config.toml
n_layer = 14
d_model = 64
n_head = 3
n_kv_head = 3
head_dim = 32
d_mlp = 256
vocab_size = 1272
activation = "squared_relu"
norm = "rmsnorm"
norm_place = "pre"
norm_eps = 1e-05
positions = "rope"
rope_base = 1020.0
rope_fraction = 0.5
qk_norm = true
attn_scale = 0.177
bias = "none"
tie_embeddings = "early"
parallel_block = false
extras = ["some layers without attention", "shifted keys", "gated attention", "normalized values", "a norm on each head", "capped logits"]
init = "uniform"
init_std_qkv = 0.0445
init_std_o = 0.00686
init_std_up = 0.0445
init_std_down = 0.0042
init_out_by_depth = true
optimizer = "ademamix"
lr = 0.00115
beta1 = 0.9
weight_decay = 0.098
lr_head = 0.0189
grad_clip = 1.0
warmup_steps = 467
schedule = "wsd"
decay_fraction = 0.305
decay_shape = "linear"
final_lr_fraction = 0.0
batch_tokens = [8192, 16384, 32768]
seq_len = 512
doc_mask = true
train_tokens = 156300000
steps = 9064
dataset = "wikipedia_en"
Each number is 500 + 40 x the weight over its row's rms, rounded and kept within 0 to 999. Layers, rows and columns count from 0. Numbers have three digits each. The size before them is the row's rms in percent of the matrix's.

# layer 2 MLP up, 256x64, rms 0.216, rows 244-255, columns 0-63
092:527450482553476539526495503469577557476480448527471475506489516537498428462396492470477474470527529527502548507546519498541573464397462513477445484505468448535488533454421575488498514521549486
096:456469541589602545545474463523494520530490576494487514480479498480489449486442446511549558540501472517473528483515466542526533500508508479463531576527410413516458515516520565545558495528530517
098:546475472513544512436446542436494527440455456543466534572486523513531538489511489489537548498449496482498452577521497461457458529512456573497539577564441542483524556515547467460422505539496500
087:467507523473511537498450464511545471477480538460462476504542532489541551528500460512606542603503514456504423470474479554539429505441536422508537473469466526489544538462551514502550444537457492
111:473492508549503439576477461563555528433446454470469449405465436548507486484502481489533556456483532450474547460528551494567468521491429465514542512533506515485539524555508574529531481497523468
099:460487481551523473521478460516421566517505543495499475454436409539477442504491480517478517562520473539518569513542550538488478546435427512580528586459562517455508528483470531470533524512507481
111:482473527542528476480509478523533569517487504508511485463519439497576584438530465482502496565480544549530471535539412502560481573501488416490564548475468430476444504518552519527500532481556537
090:399457508499530498528473510545469490447476509406525414473520521626566475551481419528518549513461510475514481487457573504531466554507501552514481512485489503530451500513449524525509546504485498
086:503459501576507536551520433486542500481549515527484445515498445578482448468474517431545452513469518475440456481534486540514538446450458495578517475431419484486542525512493559517515562453496548
092:524468436600480522539530426525483528450482551521455490453490454511466475497465496510491506439516561519478544543528521465555457536436421513438493545473495568509488513432530522543525487509545581
096:511450443515495532537500520529563500469524562532433526461498490552583557501444484462489567488516588457480465457537586466531458543467578552445482533538475462506471487527515487486490477515455551
111:462482534502573467503465459463453490476468483499461454464512514504522486434495482509490450438506505452511515458532498490495556559420476516567464471502417441464409531489542539529473434540556421
# layer 2 MLP down (transposed), 256x64, rms 0.22, rows 244-255, columns 0-63
094:559512516559533499463405488483476525469501483485504461500500462416538512483472490544544477486535513552496429513496502486557511525506496448513456444489590583540493473517562468489529473449482619
080:477511498590504541462537511491493466496548430463558541481537445515541496499509427518557479494475455530511447526532448565467490381518482501534510486529457541618516471514513483476474552497467489
101:598499488506557466540447578497455519476606494493494525443522511478465548483541517493524463468512468542502471536542469509544525513476512496517406463554427483482432489454519477454553440494467463
082:506486505514461490517541553505512521431486498498574518442532548513398477478503475477450507519511503497532526527458524491523533512592535439521490485482474513499508456496505478520584654468458557
125:513457448534484456468492513441476498552533562531475555480466515504477535530423513494500551502520512437477535446549479550456465536425421534450531434419510461432446517540520492503531550539471503
098:462513563511447491514482452569443516496444512457434548493474487458502468519511440534573543479479577538509559475482447557467546558481593482500509503465447553462540454505540489488543514525451471
115:502580506573525507581542476526550529469487488478556546431455471518518518505528523480492488443565550582530528542573481489507532577519524488486472475520440446507435493477480531505495458539562440
067:633514506520504491474488503469509553538517482568471601492457467442445544444506614455508472485540532508487502505533393501463502477469501472497511514498469485449544545503545503479481524494503489
073:519491575438516534479524473523474477469515478537532462523551409431447500489494485438590464488501548501433441539587455443518521484489501522481547486510475478531589472579500538488474480475489500
092:547472463508437525507422491521536521517468467539501556423496441556485478474500506510544555457523487474519451490475489526507500531501586431438549435509447466495533471435596524493442546542523503
104:503502543513468470432535587531490447499508509494497489434466494441440459563530472517531495530513476515528581522531520518573479554564502481472487539520528581489465449421476515476543574454530556
108:466496476397438517546410506495518518557519459545506564460520522428533518539491544467492515513528526524520487488504414479554470462464510488493445435452610538516541542520507487531485525453503517